From a checkpoint of a small transformer trained on Wikipedia.
Architecture: RMSNorm before each block, no biases in attention or MLP, untied embeddings, normalized queries and keys, some layers without attention, local attention windows, value embeddings, hashed n-gram embeddings, a smear gate, learned residual scales, skips across layers, capped logits.
Each number is 128 + 24 x the weight over its row's rms, rounded and kept within 0 to 255. Layers, rows and columns count from 0. Numbers have three digits each. The size before them is the row's rms in percent of the matrix's.

# k: layer 3 attention key, 512x512, rms 0.175, rows 357-383, columns 128-191
# q: layer 3 attention query, 512x512, rms 0.177, rows 358-383, columns 128-191
# v: layer 3 attention value, 512x512, rms 0.196, rows 320-339, columns 128-191
# o: layer 3 attention output (transposed), 512x512, rms 0.163, rows 320-339, columns 128-191
k357 111:138175109168131109143103161111162115148128106101079103108134154118120118113139073159159104149149154133102140117138117174117136113079140115181159113118147136129122130100162177115077124182137139
q358 108:159122133135097139138115152125110156138097126121112070125099133091134116136110105151141088140142122143089146094115152158111122133103106130156133135107109125150121114176137145097146145128149114
k358 104:090126119119173120081124120102179141164121103115117097169127099071157159086114118116144136098138130115115105107150116119136140083121136086141175142122135103079187116113159092118109105092121164
q359 107:164155098116134147115107142132136133126122114113118141120093095099111086152138140119138091137137146135105134118142169141142104097117128125124131129110174121121140143131145122082131136206151132
k359 106:136117134143147147127146156150122128126163143109152116184168115137149158127108147200123154113135141140135116115148122088160136158124144134161103132144146151161147120132166138109111144109154115
q360 104:077121132160104125093131169123128110129136131103154182129161119137141147116153106099122108100142096161127138158143145144106155145149142096105154128105156148158178160153140148113138130114179166
k360 104:159140144128123096135136151115176113139107123138120178118138114135132137145108123156104124127126117119219141128133128152130052108110110106104170116143140213169105138072128100158113136172148134
q361 109:117172157091162121075133070148125178132137132134117109126070146134138071169142124121124090104107136106117143107142130106114098157128154163115111143105143135126113154150112133151096120165136140
k361 098:141147133152134140167144106157119109141150137131125140150084164111142139133098076091174167112120132155110131099115112111123124124157110171136109155106130121121127111123163132103106109116114136
q362 105:166084135113135106102130138124153145125113162125142104159118160147112143131092111158133138123159117099110135107140080097108169139162112149158129106129131095135100151086126133145121132168163168
k362 107:112131107131123127090094126103159140108115134093140107123148124104106123117131147133101091127123161144153143125139137138129109148156172161149107107126126137135117116103092150108120171112155099
q363 107:152108131152133145130147108127135085135060133135168136124111132128135110115104102141086119151133097126102139127120121139128110094118105126110132106137147088123176171166158126129125083114125155
k363 105:123139105146154121143109195102145137142108126136121107100108163116059139126090120155134132136143136120122139122133137106119133114147125132143177094122151106086145096169123104137125114114168155
q364 110:156100128131168140122106157133142143116082151097152164088106093143171124157116136116107140115140161143140113127139111152161085125132161122137123100114147127142104141115122108127108140120136127
k364 101:109138164127126118107106131163082123112150138150128163166113133114173149100077135127128147114106114113123140089091124134194117110094094151114116122102150127173128170143104127138149111146099099
q365 104:063107096135155112126167082097147128191131090113145112126130134140130145143107103130124128071140088120183124129150083145157092122143147091101098129116132136124148134122144127105096146125096079
k365 112:112109170110116121122139128195133137078165115134138146162144151125181108166127127165104099101135151083110150155139135135157172177129132113128120142142096149149158162140129087098126126153099105
q366 100:101103107102147110157128135157117140132093126102124109161087106098164095138148118152113166103117150126151124106115164116108147094183118165141203138141109106155154116107161063159104139109157135
k366 095:151104083091123116125179114109158116138146139117133131160161140100120108156128119137119151118096140076137131093122115149176138087120127161147134130125141122150146147112127140157123189124171150
q367 098:090114105120129142121137154106153133122151158136109103123123132153166136118120141139120151147126093125059099162065137138108074130143127121163116177105115141106114113166105120129148094129144134
k367 100:149105150129146110116107093149144103096155073137137159158134178113124109182124106146087121143129111145115163151130138153055117172126200183115162142150178160161092128093099132114122141128135157
q368 104:129126099110109109111119108126113117149176115106117115177133103154137172100086137122158095112148124126116132134170138151175137111121124135106150112148121116136145154170125145165121131115133117
k368 101:072114122138143155123134113156169121094140129167101154081115172147140120143150095139074172103143150124112129134100134131119112153150148098110102153130109143152148123091121139123165154123114117
q369 112:136104138167118123129158108117173116073127083110115125137117149101151178132141117172130109140126106123149132136096121143101147125074133149160127150129138149102159138092124105104135144137112130
k369 109:120145114124131133083125137126123148164093086147154136113144085140112147136115118108107141073111138136096142119166137140125103119137143127121147124148121137153114117106136112117093121114176130
q370 106:109159068167119153132135112117120131159185106176148146103146144121123159149154095100136124113114152131150137148120124149129127106097088119142076079165095115099166131111090149108104093114110093
k370 107:093115118142129061170105152156100149106125117147194151118132119155115122131122141155149187127100120140135134108109140140161121132141116133119103108117104151146103128165099123151132131144090076
q371 108:125123142159100147170141124114103108118128075194138146146140138120137117107116130119094148118104156117146131115112173124151109094147121137087142168113151141145151147117162066086156131138131144
k371 106:155146110081129109141118177157166109156109145104070106114137164132129123174119112164128130154153147143101155112151131148146121133134119124101149124157128133123122164110110183106143154125157152
q372 099:137124140155197107152150173130119112110141157108089169101108141149114144096134123113115084158141123128130114121116125122123124141106159146159171108119137171103139095111163153125156121108091137
k372 103:151128173107139109144139181157117140163143112132171161174170084137070119127102100109091151117140115149149145108110112142132098114118124140179139146132121118179074057130152077121155108119148141
q373 105:102154122131133108118117104176117185112118165131110106141109176121116161130142099086189108157109156104120089150175114126131113093109088161132115135104125135110146146113126137125130151117109067
k373 098:124131156136134134157110098126131161102137112122110159147116147116116124137170112138109114126088082127108136125127142120125144132137115163140136111128144114127143129122146090137124112132144168
q374 101:130165171114145124167146124122066152139138130096101152102140121163129097132113112113119152143133153111096127105102100101153145142141131157107123094108117136099115112123129155148142092117092119
k374 104:089105145131116142125132109118151144124144148112141104180117142135091130152100164124155109089141122098124133130102109099168116097153132127147124117124067118118137118144172109161117065117119127
q375 110:138106137155113133060148121121116106102095133101111138103096121070102108148120127099127102111172176132128107103155161130141067174151110089118121155124130120145119138088118140144125116103135177
k375 110:141130115082143112086110125145116092115166115107124120130129142111156123121089128109120139142123087164141093112106096135110168093165110191132132105138153101158105089113115129091165101090140145
q376 100:105137161124078144108139142137102149099102106155164129085117129160054119122137148135130092099121131111123087100141121122132159154108137134134132114118123086141134140124115123097127120122138133
k376 106:114073125084156162149119152109158129117122146099104119121160131140130125163086156136171136136103100112115124064110156112159107157169098082137109140108140128093102138152097111114182109094128106
q377 114:122122159107121192073151106111137120147103125129151128093133141161159086139120180093143157181113148182093132120142142127119149115138130140112120140155112165105147180123122177136123147125127126
k377 102:163141099147139116109168109098129082152094134105123152108104112124139088137111144149154154123153130125132166115129132157158101089133143130106153127126101129131160140146138148103144096119150127
q378 096:156090111120107141135126139127111138163162079118153147130157162122078134120130078119153149106153104088103132155122121147152130107133104122183121159088131104099171127124104128112116125121132154
k378 105:132169156141164102126116112129174123126165154109107133115104123126194164145189121108152138178119108106148116114144140115110135093080117104117135157143070153103117135110134120134136121161115117
q379 102:148133134175147074124125100161112113113110166127106128141128121109125125112131126145099102150136166114147152140129116130162136108136121180118156114103106082099134141113199114156137113121135152
k379 104:130145084116103151086112126103111128148122134128088136153143094131123153126113142141128144089132134147114135156161162089119129101107132134106157130099136121100090087081127093153079121100146165
q380 099:119158160150104100120090119145122147126132108130125156132158145116137137123132122116077156092130105121125095159183094110102133106103156113142126123141166117098111102157147175071161121085119107
k380 098:146161142126171130145135148111117128098124158151108152127077122168125085155119101122103141132144091127140181109102152131073164152139085114154153109135101112125109151160107094107100119077151160
q381 096:123108128134100150098143157107142158090135143065148142139112117148153154125130153104155126121144143172151108168142159098138149112181120131139138076120116089201111150117105099157150125107136157
k381 096:126159097132130102124129113090127120129130110155118161144181150157110131101121109159121140113135129088154121126133127112127084086083170131136133169132168155131125163157131115124156125179094115
q382 106:134126102156109128163100144111118118121108127137112122111157128145120125125121131134116160150103150144127120112111120138116090121118118100117124175141142153079170099107096158147117147094133137
k382 111:118130173126129129121123110103104098137079106123101135121153114108113080108135120170124134100106113141115122144124098151127119103122128127156171098128128109130101140146156140115144102088098166
q383 108:128184140140120112097109117126114134133121132140161144109129125133147119154155138109104170159080103134144126159094117103120155088120142109184092159124136098127127085156099126125103180129130128
k383 104:116085106118074139114150113117132085160159138096117133134112076124111164115137157129124146174087118149169090159152138160145134096125120104132115109100117129093142121165115129125132133119109118
v320 116:112157157131154124129172150137154147169100116173117125188165123138133123093088129118139136137099108100086142155119118138133123144141088098118135133170139144130119120150115125128155135149131113
o320 111:096109109073115174145094143098097138117155131127136124133154125135118120143104114128116108107082162069148108155131102101151126120129122108152115123120116160152102087133130106118098131111108122
v321 106:108112140116138097124133125165085135123143113099147146145094146146088144140113095056122143120142157120113126151146102123139118137085156139152162090077156177127061130112079133104137115168136098
o321 098:164111130105112138126085130131093103146116121126132085152096120044161127100154113151110148141110098149151114172103136144128148131152102149156111091109110150101108132134152127151059092125125097
v322 111:126091147137146070092128102158127162130133152131088090131114135073161121119151109130112132129120100175142084079123140128128093149116095126117095101146143144118093140115116124159131116132111111
o322 101:058188151139095166164176145107119096127111147135174151105120096088148125118141120098093102104150109122107119162122145090106112130135157138099123108144114102128181122079114131120160102133137158
v323 103:130111131122126133087107134159136150111143107144156137141118124145151129105165151149131137126091114126110168134142120127120143119135145092164106144114117155116163139125129088088121082138109111
o323 100:056182141117148085160125128138103153114163135141178086122157139120118128164124112095115135155125118109142142114153110143111169113168132141111139132119161153131097118085117183137133099144124110
v324 106:136122074105083138127129129149122136111113147156146106130143116137121158131142119147164118145080093160139171101099109128131098101117131119098111164156118119109151073117113193129087127148116165
o324 097:116157108113130125126148126142106074124158141138126144119086109096122151112115117113085164124105111118125118114140139128110157124164151141118095114112187147149126147129179090156144119142106130
v325 106:101116122086182119155107122127142122151130106114132112147133132121134107111122131124114142140176128079149135137152124125145162067128107130147103114134146130131129124105139122141128167158121160
o325 097:180091121138155125153114129109137157094110130139126098153141139127085139111065138094157119127133150145125112079102148111144083083104163124166103132168155090142112139134138092121146137116167125
v326 115:138152089157110121103134102161159103110141103143163171129155140132147121154144135111092146083154111118086135156101157110106124137154151111139047150128137133115134128098122119136135139135145140
o326 108:081170125158139115103128125133093107136153127111088127103170153117107146145131083139091161145135128136116076168115127130145131102151158101141100171145144083127132134155106149114112121098176132
v327 107:139088140125149162098137154159108163165127141171125129121143122132129153144181146110132125118147107097143099119174140133113112154108151158099119136080140139135155114152147151168143155106132135
o327 097:124157081138125127117123118130104129132180145097136112127129139118152112106095133166156134118140134146126116108114103132151103139139091093159137104126091118106108113126115157139125156166135106
v328 107:133148182166100116109144123117126085108117140111111152124151100086149132113116124140102121134125145155137128143111123107147155170149125138132153123172122091124144119163154147105076123083134103
o328 098:087135151098147136108093118143149107088144092151140117118128126100144139139157141129155135114165122163137091118150169103117129131088121114112132104123130146130121145158120108138126165112136175
v329 104:172143123127117147125126135132121215117101103114121088096116153132089084128123142131116077130105121136085154141151151122120090199136134134153135145108151052139109140143140142143121097162132131
o329 100:118156136153124130156111158114156102054139097149175133108119163125096168167156110147125152055157104128128124155087116141094152143132118131155125073144109123114104104157104141111113125118114117
v330 106:122125127110137103161171163117120136139108139095137149133097115122146055119110117153151123121108112114134150141155117125109115102132122113149130130078127087120161104127189149138107149096087117
o330 097:156090189135124108120124166117121137153122127155112142147153090116130177131112119126128176125126102144148155105159152092104172129146107113080139119117139156166116124158122125102151111178129149
v331 108:139138094127085137138144120125111071130142127146104119124184114134134094133151103147132107140093153092128101123129137161122125162147146195151096121128097118127142090117149071093107139108157075
o331 101:104134104077163145134066102149097114176106127127125129109125109104094141118148129152145137130075166178112094124167106128136104130158124116133123129166088093118174119106159185089131145158171127
v332 104:107137123148125132155135172155088117116170124110168112185101081149139088167123144136151140073143121117094127150103099154139112101179141109132107139104118136159125140145165103102132184146096103
o332 096:146121159138147137151137136121141132109152110142122107085148132120085128135129134145123149132124135108126130110155145104171128182115126093143083121152116147054116132148127134140105090136133132
v333 102:047127133109157122163126133119153141100097114130144150152101134110130127137155131158116142148161141080114122148113112134134153146102112130162129153118114158119133095130086152173102166153144163
o333 097:176118096132130128083152116134123091145128123122133082112127102096080128114119115103084155140185136145120094107119104202146101125132141128105174104147164118126125145135134119162134115117142113
v334 100:115068146159110094154119119143119162109127127143102148115165138142129176107165130144131157134100114146101116130108152106102133098156105072125134126117134107137098113140136098155183132116136094
o334 093:141158125203092135126103146178107155128142111098162148145151114136156136106119116096104123127164133128123117120127111161161142118105169115147098076119112150076167143096111111092131140134110129
v335 109:130109125129157102121123144131179168126150127128102133122138185123124142107118128105095123103127145131171141200177135103120157145163126139147148140113084164135099120167106105105094117134114121
o335 106:166134167135135134186124138110131187105127118141165118142118133158131090119104148141120134139172110128109123093089121132126149079089143142131121117125116118087140127114127075085159124131164115
v336 109:140159139112133149113128110142120119120157118124152122125140103130137113130171126138085088097081106157158131120105097126129192109118185141145151125130146133142098123145176154114115132123124105
o336 106:101126154138132087117094152134151101116148107180118141131122120119176151097111118154094180108130104136109167152147099155157102171102138161146161168155136150117157132123110135112089130113110099
v337 107:150159119100090108091107115167134156089112230112101115124118128115138077156164141163138100145121132191129123082162126133169158136097123148161131115137151109113135136114117130158100084164077150
o337 099:122084087156129123107137160091114119117136108123138114102132114086137158141193138046109133131113100123137120121107117121098098170108145162127139156168097111108080081092171136130156125102126118
v338 106:160136097068138140134129170106118145150134143079114160107142151145114107125150143141129105130126111166116117103129106146122171082158138127112117091151152137132098176133130172137145132173090143
o338 100:101087122133095106134111116132148112123114144136126135175167130085153087099102099141127123093071124076126136141114132090122123134122107078154120149106111096155137117134117106105135103136162127
v339 104:126123103168111084092147153113088142115115104142116133097116174113113157150107124155103140140130149131119135129104135136151103103115176111187094108155156141119161118117130112116134099129107118
o339 097:144089165140152136085121105113148123113097164100149099114134081116120099154167131145171163142126102167156132154133086114128129119128114078118130131150140145081143156131151133161127095133115120